Weights of a small GPT-style language model, trained from scratch on English Wikipedia.
Training: a variant of Adam for these matrices, 151M tokens, 4603 steps.
Each number is 128 + 24 x the weight over its row's rms, rounded and kept within 0 to 255. Layers, rows and columns count from 0. Numbers have three digits each. The size before them is the row's rms in percent of the matrix's.

# layer 3 attention value, 96x96, rms 0.0729, rows 2-42, columns 0-95
094:134145127153113124127107150151118115150166128139165116126111119123180153148146163105124147143093143149149122130149108138127133087202118124117172101145145084113133133164118159086101115075157144076095123090118126106147137166107111137118111149136113112116136113094160133100102159135152164118
099:161132125142114121125129171100143107139136091144119113133131107116137125186111105118101172188107119166163140121165141129156126157149127125150159087108119110160141122147145088111103085136143140118124177106128119130141101137109049113151125083142146123115138096132123121107105126145118173102
095:111130095141143126063117154132151129130161169106122096115141126133124156133145118146113160117094102110144130158157162112113117133126138114139139093125169126188142116112106197120116146178124176153152132104107128080136099115115112118158140112114133086087145128141135127113130125109146175167
109:132102135150132173135127148116144167116087097100115131157130164136181109166166162163163174108139123103131106157150101125068148142097099099113112149129123145156093081102141158092114140143109122142101126105115147137110088114114136165118130110128134123136102108099132120122102141135143175124
108:137140126157106116176159123102104188134089134172114116121124113121110134140134176131132150120131120098122119113134119131133140141122159133118117120130127118141084141114169157102173113064107120145178135124163113139138102140121117092101149106162145108132142158158105112148152136093070073113
100:127149103159086101074150171105177135148172125069091140116110087168111142129134118104147102121137120125140149120126140125101125154132136133107064092133181155102130138087159130141155103162142128129118117113156133163123153120127106124144108122107122130154141100101120148146125095171123125137
108:157129096113101096112122156143091106140090190115135105115136123147146131205144155168137124132096141126111141162129152108134140181156097141155139155148111156129153133085131133090192120162114134152102116149126105120141119123129117123100079102110160122116120126137134113094109124126155141142
095:119139131155116134096108187076161103093119131165106141141152124133131115116112159108146089127145125215154104124133118154109123068106100136135121107097165112126142140092116108116092112135121099166144133125151113115125140112131153124163123123119145123126163125126137117139106151127093186092
099:145112126096126160124118105144156121113083132121114136110131152119129130108160136145139142144153125082158123153154121125087116107145086127128111123182142122130136094096171134110131162147170139170129090155119155138137151110136154114107114126143136055140100121108127141054132143127165150080
109:136146138094110129072149142133140053096113143148125143169144099135087117106131115138142103147096116157138122126095125101105112124080136162126125131140139126128142139131157108152142117116102141135153122119133137123118095125105143136166186105142118135116109112124108161145216159080117108154
101:120146167123156133086156156114163113106136138151122119126131100116135151156126146125112117121174121113157142140068104154130115110119166102173126159130117119084139135150107125144144125119154098125123028110133133138130111107129167150164134137151157103113132117142116114129119096109062112139
100:134129126079116108121127120147112087125146087105139135084109137126071135169148110086159096135142135090144121091138118127161138149156149147099099059118145097136155108120132072165130136153153125119148135138131135115147164123127105141129107129130139102122135124143126153194090127136161160123
093:135108149143103119161115095156161129129152196118099153111133159147110140147144145125160148077150103090129104185126117134145105152122118069086134151151107132093082123122125123140143144125154114158132083126113139151146092118130184148163116130129136153128127122150114124120110092144144099097
101:113140093112148183128133076109098116124154093124151114162161147140151178095112119129146098144148124112122111123074138122154142144110128147095127108107121090134138132150110115167096116114092157120163135112127144113130133140124175187141102160097144144160106111117112124132142118071153129089
092:128098140114162124121114170177145108141159134103153133107117135121164140186132121110156136107093115137138126127134131128133109115144155129117128163151118129116122141073098159189158078161116113111149144113134111140133112150136109130114061104128115142138122182135143099120107165095160089097
096:110120114150123165071156176126159126133080081092124177119125108151127124058158081153148168151120146173114113180106145141116144130123084140119109095130134142154115125112154131149124143136130105127101134112108133102135120122101115148149137120136105134120115078078135136145117127140139139113
101:120123117153081125067151159099138114128162141086124085119110136143145121118105083130156168147096137129131152088139145112141125117128143160154109112106143103084183153108106126135149091146125081126151154135138118139118164113134112114138128155098109101087104122149115114180148139144147174123
099:124102116155120151083120142111182159119143153128097103124126175139155114084141121131153133126162152055123135143137139108126108157104126105110105129179098153109102131152101153116142143093148142168165110095116141111136087126132119115136106110114163126152139140090117105100159109103149150089
099:114127117179142138166118120151118110097152145126070102170123165127136124104127152099113087114133118120138105139105084099142114111155138115165140174100149115129104148137101112162171150118123145186158069143136108130141165136111143100144126110153122147175138143163149123097099112127125121114
109:149119127141157137121110130162108148123100138121134145124117113124095112175104095115135123142108109143143151181189081123106142168168146126115174149133121124168160103132136134167074128081180126115119102131134144112130148158095155102114128121142137132153104136101137113102065114114118120108
093:114124110112127134074121151096137128138140116136143212082114180126161163164138176161138123120143143145132154149144106107105105124104131149122134137174096129161124101096111134133109124156079105124166104129131140104118101103126139122110135112150126127111111132109132130151119175106081166148
101:118155133141090104178127091123088164146135103125144130164140121146189119086122155103143127121172126087126143125148122120136133174126133116101129123122121140101093118101130129120154141092102138141137148116147118104119105122133147109145126099157150111107158090194109135085120086090141074115
091:156106159143126132151104086123087141137120165128140143126113115124133089101120092101131109169110137111140133124133106154120114076179151145153117099115171093135143110106103142131108097095154120127153152141132121173141142142131111146141130125167107084126143068196134133110105161143159106142
099:120157121135137082136125139179110096122126094162133141104142116102162144082090145137126137093107088141100120109149093094120129075126142098083147178129122075101147144154156099114106145137124128152124174178123108141146109123123134140114107129155126154138151125128165110111096151128152157116
095:136126128141156157132110183113123137125137165143118138126142132116200092155124163129172129123134166130133118100151146155122104071110119125137143128095127087152099119105157144144126124062149092113078154134131138074114149131157101099146141155137096139133137166113144133127117157127136091142
100:145123149075143120121122133119143055141155115123119085121126120127113141087114145112125118148147115174142135106070142119148145088149146135177118123142129097122126164087143133146107123132171146112170115155123120116118117149134097162127182150098132138085138106143135107137120097118132111191
087:115143132154125094141135105100098134126137131095121088173083113115182156126110116136136080100142145160130113144149122183128158129130082126106171146128139097162142102122108100131107106145158124124173083122165141097121138132116115144146150130123078131166102140135119170169132120112097136145
103:116114137150178120155110091134094116154143177151097161136117126121164156101100147121137114151145127136112128120058121140174136112135143131074160152107142119139103106145160148142123149122142149121143083144158135099122080142134107105111111103132108123211119115151122109128106106121118112111
104:128102125142118083163119111148100175147149136109152143123138144139123168158144128111122117120171108114109114150165139116142142150135145115118180142140117143089164131155100120172095146134172159105122073101129140138128150144129147129123076079126098178115103135154136142102086133132168105112
093:092152137157093094160113088133136159121118143105077122115153126124120137096148103138167136084182080144085105132128124136158138137167157129169108106142101093125148132117146111124142162094155127137120144114109127144140161126148139155145138128135138078154143135145112098158126188144136101098
088:147122136112142146129169107117156132115123105105154121167143105105136126132147123154156075118135151192151106094103135158143137109131116163120125148109122140129135125097136145118141135186092148148148131145138146121104168103127121149152116089120167100084123130143125157108108092051102090143
113:132115118127097117043131135117109088113123127090118179113128172099124151121126135153142149155117088083123118143089128123117115142137139143089127117134146138118179116134111143124130145094127192106134108127119141156121158115128129172192102154104115121097135159094102142124136117106147108142
107:111113138096132165123136162096102073139112113147111140123100181120148125090121147116149085133114147119124120106137151126145125097181189134187105095098125152132130091090099132151154121121147140108118115120133130177145147094133103144107105113146123104120150167145146163132122088134136133162
103:123149129116161118122133126102176051152125079087088136142105113132129139077154108140130112095121119112133122097087124121091128134139125148072157127102160070143116127128108150106136110117102152137150127147169128102139154139173123118158106129121128152104170124099119165127134146138109113139
103:178128117131112128127151109091107115130108154162124138134123087123118171135123098158128112089135135132132095114102147125154094148093122148117098125204144124101153121101144148112091096144114166193097123139122108152153070123129121126102099149130142137116134139152142159099106136115127089163
112:102107123122145109183115140117107118136139106146133129098133167118136114151128179145131115100155114097142135135171100098089093109127095146161113144085156126118132117131145124113147115135150103137208088170116110151122109151091113126129175134133142118121118180104117115145156149147156165156
099:143124138170149116128127190163100149135154078108156115124127143144123098155107078146119131148126151123102132131127111180136137144118087120123138135151127136089161115127181134142162145122132143081090076149141129127133117156096114120096141155119132126180141153070137138163137127127110093127
105:131138109123135130161115181134142085129127168134123125138122137128091141215102116109094206127128132129103151137174128109127120145105102125123145112060156137134108142116106133119162152141143130090129134136142136131124122140119106136134143085117119117108124092134114099101142151086100170152
109:078151141111146107171147136142119122139153130089136132087111152079135131175125127113121115086144131151129136113134110143144117137122140120095108121127133153163097139134080135103120133172150159100089091128138147162124151128122132106117104053142115128164131147101138153146127083092137184148
114:119161116138106118110137128063120124123129091140143145109145119123141084169116085114115105143142133101147109168107126132128151155122118120126180138097139112141068121111108106094152136180148060140154121138135125086134166142112136086156097109141137145182123136123131127128126124168130157142
103:124139141140087123122128116124138152143076096128089152125117122161177181141139126127113146114154135149136127128064126116084146164098119105166107135136111102148150144124125144123062102089132127116079121121136148179098116139133114148139132112126144123126119152152106136158123129070087156149
# layer 3 attention output (transposed), 96x96, rms 0.0816, rows 2-41, columns 0-95
091:148151100123154099099129116158113101116131136119136143150154130171126152115159132130140108117135117167153105113127147138124122126099123122090106146109152190147088102177114161151104138121180125181104154092110110120162108090136104120106134145142127161149127112096073126167140120124103077127
091:104164128096151124101094105125131140120139152105155160105082150115168162138118082152136120131126127124107102105127128114161155146051163110112114149164112142158103108171128112117142146133176129139094137103140117141132116112128187170108091163130156160121114100128111127127148143114120112155
089:082119140114123068144155125127158109099121142125166119137116077154160140149104085167098110130148131090125099130133127127144127094139145121141137147147098139175124129169136146139122137149135131085139162110129125088104130117111146159148158143079120107170135085135110129166144182119134122086
115:172149098155147130112089153101095095154141156148150095129124103116135103137146101088106098086100152141130123142105121150128130131150145152142125113161116094163144131120158081150130121096106117096149136113082181126147132154144157140108120128126140114182134124130155124111146119168158068108
109:125151137143154131090143123122121173132135089112101083112142122147139110127138158146095127138118127111092151135090067123099118128104166185146144119121152105116180139125114113128116135143095107142126086165162087134096084139125151139126095110146130108149127180097174143157153134141144119143
106:090164141102138103149091146117158131096100150145119139114121124136158096153063115138101120120160132126131099150120100113130142114144140111116155142146153106142102182098147147057101144097131119152126165119173118120127120122091146120101180127133155150119136117143121144114158124087101173130
110:146137155133108145129119122124128107124111124177104087104121104117133185101109117108109118143119174142132122162129103133128164118114161145165135117158087126149144135143106096152125192125137147135124121175161125112132126151062129143173103096136129117127156092121109107112122146084157173096
093:115123134096144085143117135142151128133101159144154157088102123148152108123129102143149103135110083131155133141095158082123139142136138121147166132144175130104120124138166136118146070123176177123124139147101089121109134120136171140120078133131122100101117186098112089124098121143092117103
102:165149156137146113072139157132102124118130169125119133147172111088147145162107098119126130177116083099134122124134118132147133118161156105131135134128141166108159139125178106167134147110107136092145126104102173104151137089123126056136124117105133126151118123118134102092139120133172085116
107:112134132121150112139157118138135117109126125147123163090153132135114095136124109125136138085146057070116078123151179130119070105156128141072152150178114100151132099120120100119154128148124169125138110167143133110100159125119180129143134112127149117104140110132149148108125117169137120149
100:144107124108170072149183119157112103127132141113101154146105130135122127129137142187143135125136093108182152157070095114109128141123150118113117110118111123161117196116142111135087138141135119116127117128138134131144162173179129111144113139176136122121113112094161108084126118125106140132
101:094140119092121078142137147125140125134125137091120123118118163113163148154104147094142151147213144126107151114154097132138175092087084113114114158107129149137159108119140146093162122119127125114134143115166134106151127091102149080122147164131132167120110105136130153119129121089116147161
094:182094119134148121158123140164100106155166125120099123147120119123156118129115109130132123130136158171146137139106056138122120150133113173130106075124114119119136184136121139146113132117107116098160132142117171135122141154108079084123132122137109071145106139149106133088156109117180141144
105:179053164104091116136161124152126105142129139138115134095109141137108133147118142125159161129092156109131130115139154132117131122158055156101167141112132133131087099133108130093123153118130144111136124108118155130101146144109110120123126098100163122142160163107154132126087118150141099191
091:117125143162112134172128158098119116149132116145107154125097107105144128143177143103137168144135159146150106163123144139115090131111119134099062129110113117166110131174103140141104139087150147120129091155147060131150097072124107130133116152120126123145103112150120123140146102070117150128
100:093177108125128136127124137118140114125125150123162153129107111117130096123107092125076096110115125131107127124164136145162138156147122112118159135183115095164124142121144088103138157092125136113144155110097138124195147111135154112132186075106165148108098146111118125118152130175101093134
099:093143164148124096155130165118150149094100135135138138126113146106106130122106127143161120140155140125130075126149141099128168112104135063100131153160127131147076144126134149088122137134143150086136129102154042123142144117130170133125140117161078171121111113122132100136134138108122145106
091:189070166134145115165134142140116080118128148129093106120137098111150089160107092149107105157111122153107111141151095097080152168126115127145166100137155115144125170140133135154104156125124092108160129109146153143161120152143093109136119111101131092157093135137147127132126135105153104138
100:138102118102094120126127107147113118120125139103107100101155137126124099095136145122159167166123108188124149120088170102107109126169128144151130116098167134108138166177105123155115114166110153110180118178089127156096092163120106099109108122120139098128123121131114115113106126110116153169
105:110159140087154130108160152087138106125146152102145102126129139109152138099141137119150115115145136150143107063095101131139091123103148115136087086130124140158123100173146100158137129135114126188097144107105204103155128065154128136120131121118155157137127143140133118130124139105143145145
091:115142126161130083153135159166117141142107142133151096112116131140158126118174140126120121137141158081153111131132098118089129142141160103151137175128082084163116086159159108148128091090127123133099133132111095088141168083154141126147132113121111099159100104128175147157129099130123119101
101:179122137094107154094126115151131137128126119098099086122123114123135151108131134159109125159108120137142140126090135107119116145165129220129108161112125103121141157102105143103134179129121087150163116143130101157119109167123133113111079138135137113134142166134170173137132134122189119125
082:126152109121114142088150168102124150129110090126163141125112124115133164112165126138170159151140080109137110122098126104158112129113138105095067199107181172130135133144145146129126128129110136145126141125136089149140122116139166097081144150121120164099124121080118121159139130124163101121
101:161133139116105141128136116149150139130132162093104161152138110127137133133141144105142114120124119154113182114125173112148124144114141156129073118094123161105093095121110094170144094119153152136132130150069082158094118092125094148163127145172086109129109149085108154145150113104151122110
093:142156152117145147115103148149155144139130099111112157158127139190119129109135137102126145113079095119127142139104165121116117147107140146153115127123128127111150115162121185117105103126122135149141098135090118122198088098172121114109124162145109118153105154137116128141071137170110099075
094:105096115135095113127158149149158132107135116095141151151092111114125158176139147156146161116110050158129128147124169128104137116114127089132111156135142173103104135118118130111097131123169130115126120156142091052130151157144115135145157116120092132121142117106125148080163126145110141105
093:123168115090139118128133116143105107181097134114160096132173165127117112073126128124144173121108125124120116091108136124114064115148114142097141161158178103130123115143139129089139094129139132104099176104099161117122127136102113159081140118160129131135145155124142141123161131122111182120
097:168102118120115172105153132140120147144123139108143142137106152146116117114145147146156167150074127139142134121092134125098081139100113146151095156079143116101162139157094127107118129146135099141159141113074145147127085118129090115129128099152142098122156143067158162145157126098140162150
102:146125107108097168162068116118133082164131112104124097139143124122166147132148136156153127154146178150155108103117115121125076106132137134094121100098113129161118126136104137120117111146151126151119145131136191150134145100091044115139128118130124140133141110165134136122126114092160156154
092:133110107130122135114132142100116114127111098077097117141120112140196103133108160136119104145147115144113164124129093156135127129094107154096134152113092155072136143127177128159118127125097109073142113139142108171168132148142125120162138104131075114115169166127134117117104110137170147162
096:152103138090128121124138130151107137124097123128125101079125130089118116108104109154110170114051117107110083106127163120148049130140124170105159156145127105124165145110125124086141169123105123132150113159126148117120129126123087135102112163134154133105157146172154118120123129154152136127
109:111063160141125139130123123151110149132108134135114090110140130117110123143124117141147158162148085087140131151147148135091096136122121095080137174103137178195120072149137181124120114116131143140098123108151091096136136134134108073128144129116163152150128147103143118141106120131131135101
107:127114082146100100126117132110139135164091130126148055101174123093094099102176144104156161156104105165137152125089109150138065120144129126121123140136138152145151097138119123117154131149135134133127134120165163114115089109184125138126121144150152140143130133142108169152098133129138161136
113:123140120133132147145153110130125157094112122076090141095180160142113090110135159146128159121119072122158085108104132114109063146127148128082154159132116112138153152137102159078112091125137107141125117156145106133140102163164138131089121169145163120136114131124167127110120147121114127113
110:161136144146122140143072104156120154111087131155176133161104127141107112132114100147136103140079123108112100159121166084156079115186157160118136150139134138134121179099095124130135105133167105144141132144111116118103165135095135176128121134119158108104127127137118136125114116150155129079
111:124125124133136102110111129147161155154125140121161103097128108123164135148148109097167122126173089119084138115105128140100171103142122141156130139137147117106125100158137102149158100187097170129127093155097091131059097143112129130114135135175082131123164135088130148131147127110109128148
097:118083155133151161106126132134131150118132149136157143165092140137130105130076146086114111101125122095088174136198125154107169127083086114156156142106149104120165117082110145126143133114114119119123134106157116118157109127119121122113158073109144165126135149156111160144149118156111129123
105:119095136136105118151124115116122110110172108090114167130142117115136143167095136133134103137190172155105089127126073173112175100121110128120085093135142101135121119122089116138119172107125134118139118145144146145107144116124110099127140159158180154150124126125109122135148157109098138189
109:123157090102125111141129130133128131145115121097157138099144151080143088108117115130150160111184140154123149091158119120104067119103092092131119104115165114156128115138113130136139144095123118120114129117169132149114128087101115139127171153147134158140137106167132166124129134076103189166
112:123143108075144132129122129141151168151116130111116133109164145093124106142071100134140171104171139154122130111113078106135175143109128124159107122116149082134141154103132120113126161140123124090153133075107152151152141167113177092102135099135113140114103158112151133117136136083108142165
# layer 3 attention query, 96x96, rms 0.084, rows 32-63, columns 0-95
155:143132096113111165114170132113119129152147157142137129096087105146175123122092166099152111142191124131115113112115091135157101110152164140124124094090139128117145173131105139130165127128109116160147128125129105076099146176155115080111132087130130090112137141158100125147162128142131100137
079:128182109131170133137176148138138129117159130124142128082086095120176129106121137090121094157178116125107112092139114144140098096140130139131119116088150111154137154131129126105150112122105143149143115134139091108092144175147137117135153095121099087101127122187117145134190134156123113130
086:129088110140098148142128124148136149149097104110165178161150161137128127183085164175085136133133100129133111154146094144153130124126117133121138160145092139108150139114095110125089136162159130151111162118102125164170127102102126148110155174105140163135085119110110123124111132093114144105
101:167119091150115176101187137113113155168144126128153115115098131106154118152081141108113092134150111142112080130136053151148120108147158140135125137116167127153128153118088099116123141151125118136134142098104132115096134110146116088117155126142132121126125117072096129166141156103114093130
070:108126140131164118181119139159144116088116079150091153121142121116094111137149137114070127134088090163157143134153175127091096147124073126142142125136087107106144097159144138141088100144171122137108124131150109128137132138112142174141130136114089127166128116148135134146132122136111180109
090:121124143120073108135110123138131149147083099112141165152170130114081157141155108161124142108111131132150151177118139111154124159145119163128105151173103146115123101147139156098114114128167114119101157109119146121176087084099102167153122153096136174150108134123150132098103119140136156110
081:093115139138141148132099153126152140092133100101088109108129089149143139088133158162073070145134102119130152144128166113160128105148133133074147093135089126146118153100112144087161161186130112144126132148120101140108155128126150142110127124131121115128142132187073125147110128135147120134
082:139124112121139144118155124102090107135164153127137151115074095153134111109090138085108103141138110126097103107131099171140151084161153126117109098099177136130161162119132135158133106139120118131159115113126117125103143136183114080129117100188131126113133127145100128148168129117107067138
079:108110132107136088161093098143130115142143124173112108114134122156161133141130122090149056149150129141119162139116148124155133082144101138130101091083096119107115120159144157130124153112098127148112148120111129132127132185110149151109140122139143115147154109210119124143152100153138109167
079:120081172136115127158113148133147132154092100125104159153152142131076114139137131162130175109117129114174123165133136116122145164123109137129138165164104127108134087131143153142106110147143134083135184129117127128189145081092133160128118173115108130125114103097136142103114087107126142107
096:127150170149114136152128142130165110106080090098116138132170154107104146136169090142117185093098128112147146134132148094084119174119088127145133156140103115153116093128139131105120111123129126118111095138137135134142132124090120173147140140085101119144132144138164139124104118157122196093
073:085136117114117083112081122087168126137119124140133148127151098151126134135140117165096155185084138122124146148131145160124140111168169142106081100129152103101137123064166116124113098149111091121155136122124143111134101094149070104139129125119176153134125138138122118139106145138124155145
071:118099129132068123068152150106151129152130123130103147107112119151108115120121146149154126133116110136112075105132109121152165133150154155119149110133123146116144149112138123117212101157067144119108102116129099147142146135153099093132142113138144127138152161068098124149137119131122172158
113:124103140152136108165087104133109140085123166142119096148193149123137130126169113165112172100161144127140177172133145084101143135117099149154129133138107137112108135105111106112081138127127094072128165139139134153166113103090138156126110124093126147116151142136134102120102093131127108130
079:110067097091130155121152117156126132171089082115108154126131102140145109144083152111130164101161099148136124113134100162140103110124121116129145124131162108074176181143097135154139113147099182154151128146134131110124099114124100132151141144139106095101098103107113126131136146094137133132
127:106109157145106090157081125105136137094114118089121109143176121106145124145161106148089158103082144142150152139138131103101141161115126149107127116151143126139114107083131151112123113120132128113142120176145155185162133086082156140154145105105134151123139171128160088098115150122137162135
100:141090144062144122066125124114129108132123137137124134108126085131121126140134118077113152157127088137124179094101109126144117114153110142100170131098134131159157173126142135088134110153120160147151155118154128091138142114145121101142145102164108103072141091130142166122146163156143123122
092:078125138082127150156172147145139109156088120160161123093175117125106089115150120126116159129108132166164130127124131100123073125154104120134164156120126092164133111137107105152101072168117120121105111139132143090119088146141137146113129115129151116115139107149113152113091144090122172123
098:116087112131145101155156104113128153152084156136132101096129161105158099153103124158116153141101143110111122139133159123078141151112105166135141150140124157156134154096123142106151138116125142079160139146148096116129148061094165127122148111107144121096143123112137130115087126157075143173
098:110096131114182148165135152110151134120130157135151154115133105127115163121092121151108095137125092125137106130093141114139154045143119139118173107174140142128126127144103156093116131125102132127174175092116160107137151115107083115165149117125122166114131134104115130101096092124121123091
100:126075112128131151138122115162125145128158162128129148144122124098175144153098099156124127085174142081107109096134145112150166151127147149122127128142131144143090141127121096107130185101098133134096182151140122128137142123110154128133112089136119127127141129069160118125172134135138061105
091:094134132113127182154115159167154161085148096084127157102108113120146100098124117144126125126081112162147129118184168092153128171107126125093139081182131154131133124126140146086112140156143131139093142113128118116129110131129125158133119182147122105150119098104113151156126153116149126119
092:108074149137129144165123127135129143150121118161180122141080147150121140137124141125166134134125165138145094112124091137118118132132125148112080120108112112128119130158144085126139123106146170154095109084115136167160164109112126140154142116073088159110106088153145150156113140133155183097
090:142130139097172091158131132109116118119124139099146180088133152131081160134099110074145120126105106148156139085127133140096152104093129142105167118132132132112096085081149131124134157119147103162113086116115140121125126154167109126150102111174144153149121122164142144081126128168128144119
101:156064090114109129097134099121160099138137109132121153117130116165123099087092124142114162116088161143138144122155110133144171102140112147138144114136142103105168187122127125143136110142094119109159162105116135160132130135085119131171180124149140128090114151095122136084117147149123121168
092:126170118148160104101081107111095135118141142067119125139168123107122123116117102116103143164152137202132143129127113135142111129144115087132136148158129150108132127117139153080080164162132092099125110125127149063090117104112141132141146122124151158134099138121128127085145112134160158139
085:142119131106114131126116108102125153165113145096120152158126147134107139157109126140116179122080125141114123103080139116096102186105138118103110167158138142099157096124142152125070084101144145131132117135104151112132146120147117143122107138087144140129131163117146111179202114149133162132
089:099104109144130137119109105107091111117145097179132147150107116124177155120112139118157161158116114104130114166120129150123147125156098140123122181123141140147130109158184172147103149073117148086133123109132135132142184131120136109153130126145091099150115125073138119132087077142139143137
092:084140134179089136166119094098136122130138182111105169087135125132129133156111150114137155139152161103118139116141137167178104096174111125148104139117117140131093154113135115113140125131131137161118101090093158083137115104139104104108120128145105114106112162174141111071146101132136115136
092:087114097156131110120134104139140137130110159154134161101124165120104141149129171080172112121124107110142138157149129079113110132112123142125092137135153159117119164131082129123126145120100103083149137143157109107123145111139145179158113123135068086078092164132107132137123123133130085097
107:141215120116120137140150122117117134153127107096125169132148163120145124103136148136131121114133127152160153134099120126076108155078130090142138150110141124128108088127150123100148133079176140147149080140105120157097104128150090138152132145157146129149099107140116158116074159104153123128
085:171118121130103156103136119122160101097116137127153114099086133090103105126118089139141146145090104131081124151110167059117110123123115150138155143117126141148135128113134185134170090096099131162154116089144127134134125118115107138092116161168089129119140141084117128135133128141159177107
# layer 3 attention key, 96x96, rms 0.0878, rows 32-63, columns 0-95
058:143131130149144135133116108139114141115118151127111120164127105156157108150137147139132118151097115157127130152132126101101128225147134125167136149106136133128145106105133103140115122130150134139120112153144038129100096159148142137154114095164115077104108139135103129086103133084138111170
134:162121090133127160132157123140141115141127145134127099105101135170157091126091153106143115138153124120087126122115102164124081098152108106134113095116146150125142194139112153162132160157098135143136111089124077116073138154165111088115129124128165101123093125150092134145157158137122137134
104:123109116145145119132074107130104133082157155123107108146125107152158127125167119125136143084117138116154161157136154084130128157119152138142111107129155099070111151159124175119170096151106090135146123139137122117166141128098158134150112103124097126106169177158119085083115110136141124145
081:151102125130107130116164123131108106158127127131161137117117123170140113110090175095154174122167127123078124119099082144133085109145148106113115143123182159104123160176116149119156161147118136136140105092084096127097116152162116109118156097175123120110087120114098128135135137102134140138
076:098190160123120109111104146107147144107139122131150130149139138126121111133123132115125140090111164138160149133123145131126167151115164099098111155147083137176064124139140073120124104103110073125149125106128161129163142152091178166158110138119132144107112143113131116093110085122134102121
086:105114146135142077158097122144117162084121140139125113159165129122106134171158135142104152092083102124148160148145158093142166173098142155119109109142100145079121123119131148119131105121137114116125141160154123148183143106103173146137137137094100171134159152144131084131102121100131139134
108:155122083167155156136111154128146128088134149144137103146094156145162089154129108126140139151116147116083121122148136134112094133151096121160114077111137141111100184136114162133135142158081112142135095105140105110089134137141153108157139111133121095093102142183104085140151121109136161133
079:134141107124144149095161145129153102188112105112140144096114134125121115072089151103147121154152141144089089114115102147105110098132128105122144109115162146136135136139100104132127144129136156150090102080102109096089129172169088101115139099150162099119090121120111161151153127157124133156
105:136095125168143113142087115126164156069154125143090076159141104116142136146177115167115126130133148148137153134131144115143144123097095138139105098128098119128117144102128106131134116135123130142096150162180135137149152089102161135151094110082124121127183158187132100134132094126132129127
066:125125135105101076160131102125104149087126120114140121127143112136119142122141142121115176075101132129155117161133113143167164178094148124118133140125134119126116121129108184107149113169111128126121116140143155146203142138099139182157159116137103175108115154092124089125101157117138145139
054:133123151106121113141101111120112112084123157157108091133175139151133119158162132103131156115126115128157130180142123114102113138127138159139156136137111170137077146123083153127138118140083141124130143115132173164148137104116140148124103139094131150121094101099165044114100140097127117093
136:164144119142160130103177158142132135175121100123154138090090106120125119104099130102144112139128095138113098125117102156135094111125118092134120129128192140144153096137116104146129130119156130144105133103107088070070113158162120103132151130151157130125104142138079175164147130130103116136
170:085131167125132079138089123121140138074134123115103149162161141087116151160178102141094116113091140123175149132146171101135160154102129146155143121135108111106130071116158138139114107115147114132130126140162146147158112088099161181143118125130104155134161134118154114118115104115116115121
064:131097110152085149135089130145103133102143157117117061128131125187129120137155171164132113112106175139113158111113122129123142122143122163088119150141149110117119159117130152160150096187095100143127107134145144116168144087105141171098123096112119142123149170155114099116131118119141147139
159:119137159114117087127089097114129127088127118139138130149167131116123173134172098152119149088090147114166161146138162091129178146096133135141128151136104109111102086111155113098136093117152102121117147149138149149190126114087155167139116156138101143126179126114161123110104121117125112122
069:174106126138130135152151143103133093138109143141178111091116165135133132142107125103124135144151141136099109132112096161136092154136132127172132102142184164121129181139125115179109156142112117180150102092115144099090124109189113102148141129086161128126143101140103141152133140158114129129
094:111157146133141102148085128152182066124116131129126116139146125127124164127153110141117131128137178114155128121134154086099138100114154105143118165137117117135103099136126098139104100140159097098120086117105187126138124134130128150115088137076123150149188154156125101164139098121159140104
088:145126133154140118139090138100123091126119141157119100113139088126149095117156126126136120118132148129129190134099119073125144096117159126141153145148159127194134132193168129091124146117145125128119098130104145110177117157066142132131111147144110164109097092117121130160109097120131136097
095:140146120208100113128141146124127097073109133113139097112110133131116158119119128125116154155136161140115099137091131173117126141130123131133137143129146086122136118067104170194148139093126098116105125143159110151109107108139112165126150137165124150104106139138077096149128160104123157143
090:103153152096114060116168153095131119131119097116084114107123109123100146137130153149146136134117141113114134110139128180102139132115116108139100144146100116119108147146122145089143107138127115166099133139109101166123106130163186112125149114114102149117105110152112162165183146170156182118
089:119099126095098162145152125126132124105140162089144107116087159142146136117107142114141121155127157111092109100131084154110115097162115142141087114131166103103141150093110177102164108112127135128175084154151114172097129147142060107126118114102140112126120120134126116126153160157109157149
087:132144124163106161130087140125111152110130100151119175131132128122134126120139127107139174145134115117150125121150144150163132137149134126141110107141129136114074128125162107072154113155110116116168093104112132154100176163093159124156087122145118160126118141131105082106135135071117168064
086:131109130115138103136114066160132125112162129132117100109115098121129115115142126126132116141141107083124104147102182095142127150093103103104138143157120150081118178115097155116147132140179147130155123152154125163144116116155154127128144137143136110156093135112076093083128173142109092170
087:122141122099105134128160139138105136150144104169075132140153123082127103124164080107120132137158117118162165148097137128122108133160114091154119142162086124127144106136133092138074111112115142078142149145114140148178161137120133105104094108112155155148149122141147116148162098168133134081
096:084144126127136143116144144096126104133139092177112145087124127131101192128148186145131155094124105116165100146145133123110123156129161116116119144166159106143138116110167076120115123102122124180090107149121119102137135123158136135117126132139100135090153114101130128168127120080073121147
085:145127117131089134131167110130115173151095130111150157133113092108128135140100153161155127143146118105133144125128096106107104115111125158129098132140128101149123128148126086125132113083122120104123184105097110158126117120152184110084112147107089136167180116111066149159126111093125127084
083:114158102134139108116178129148129097173127107075129106123152144129134106112088121099116108129137106137121112164143119156129096141105095132152121133154132144153157135110088135139149119125186159162130089083127103151107119142151110077147198137143134126120135144092117134104097169156105114116
087:146170144131135147160170072130127111136124082124128156087128122108158120081129142123142112128140160172160135134145131139129059155088114120120116121104092113140112145119091142195134151116116136147138132150115105137078111170165156131093151137161114132123127135106125145136147157127111106100
084:130112186100108141121147135166152142098151137107155120103114068123129140123129103137153151153149114134134179144112161098094185148081114154154103102145093114110139135136121100113131117091121162111129151131121152083114137083108120125134133133097130125134154117153151114151151161156071139144
090:155134145110103146113068118143132125149117085156135109136130137131118155108139102120080134159070183144065143146130166158153157132125149134100131134132087112126134122148147111183169121119153142087166137137143137122150091141109129115120129082152092142133138123122130086126140105112103141151
099:137141163142103156109132075163088125140124125168121140171161104118144080160120088129132140101144100163167146138153112122142147160157122117116142118116091127109146077155154113153102139115133127104109153139080099137165124126112135156113075151170107137132124114133157144102115121125153106085
081:101145125159155136111136150096104112129118089126069141141108150164117144096153117120117162138105152162159106097173146126119105089110159124094141131154128163121126117136092129123115118190127135141109132074143125120070105096153124115161138129143148140113080087116139102145140148112141099101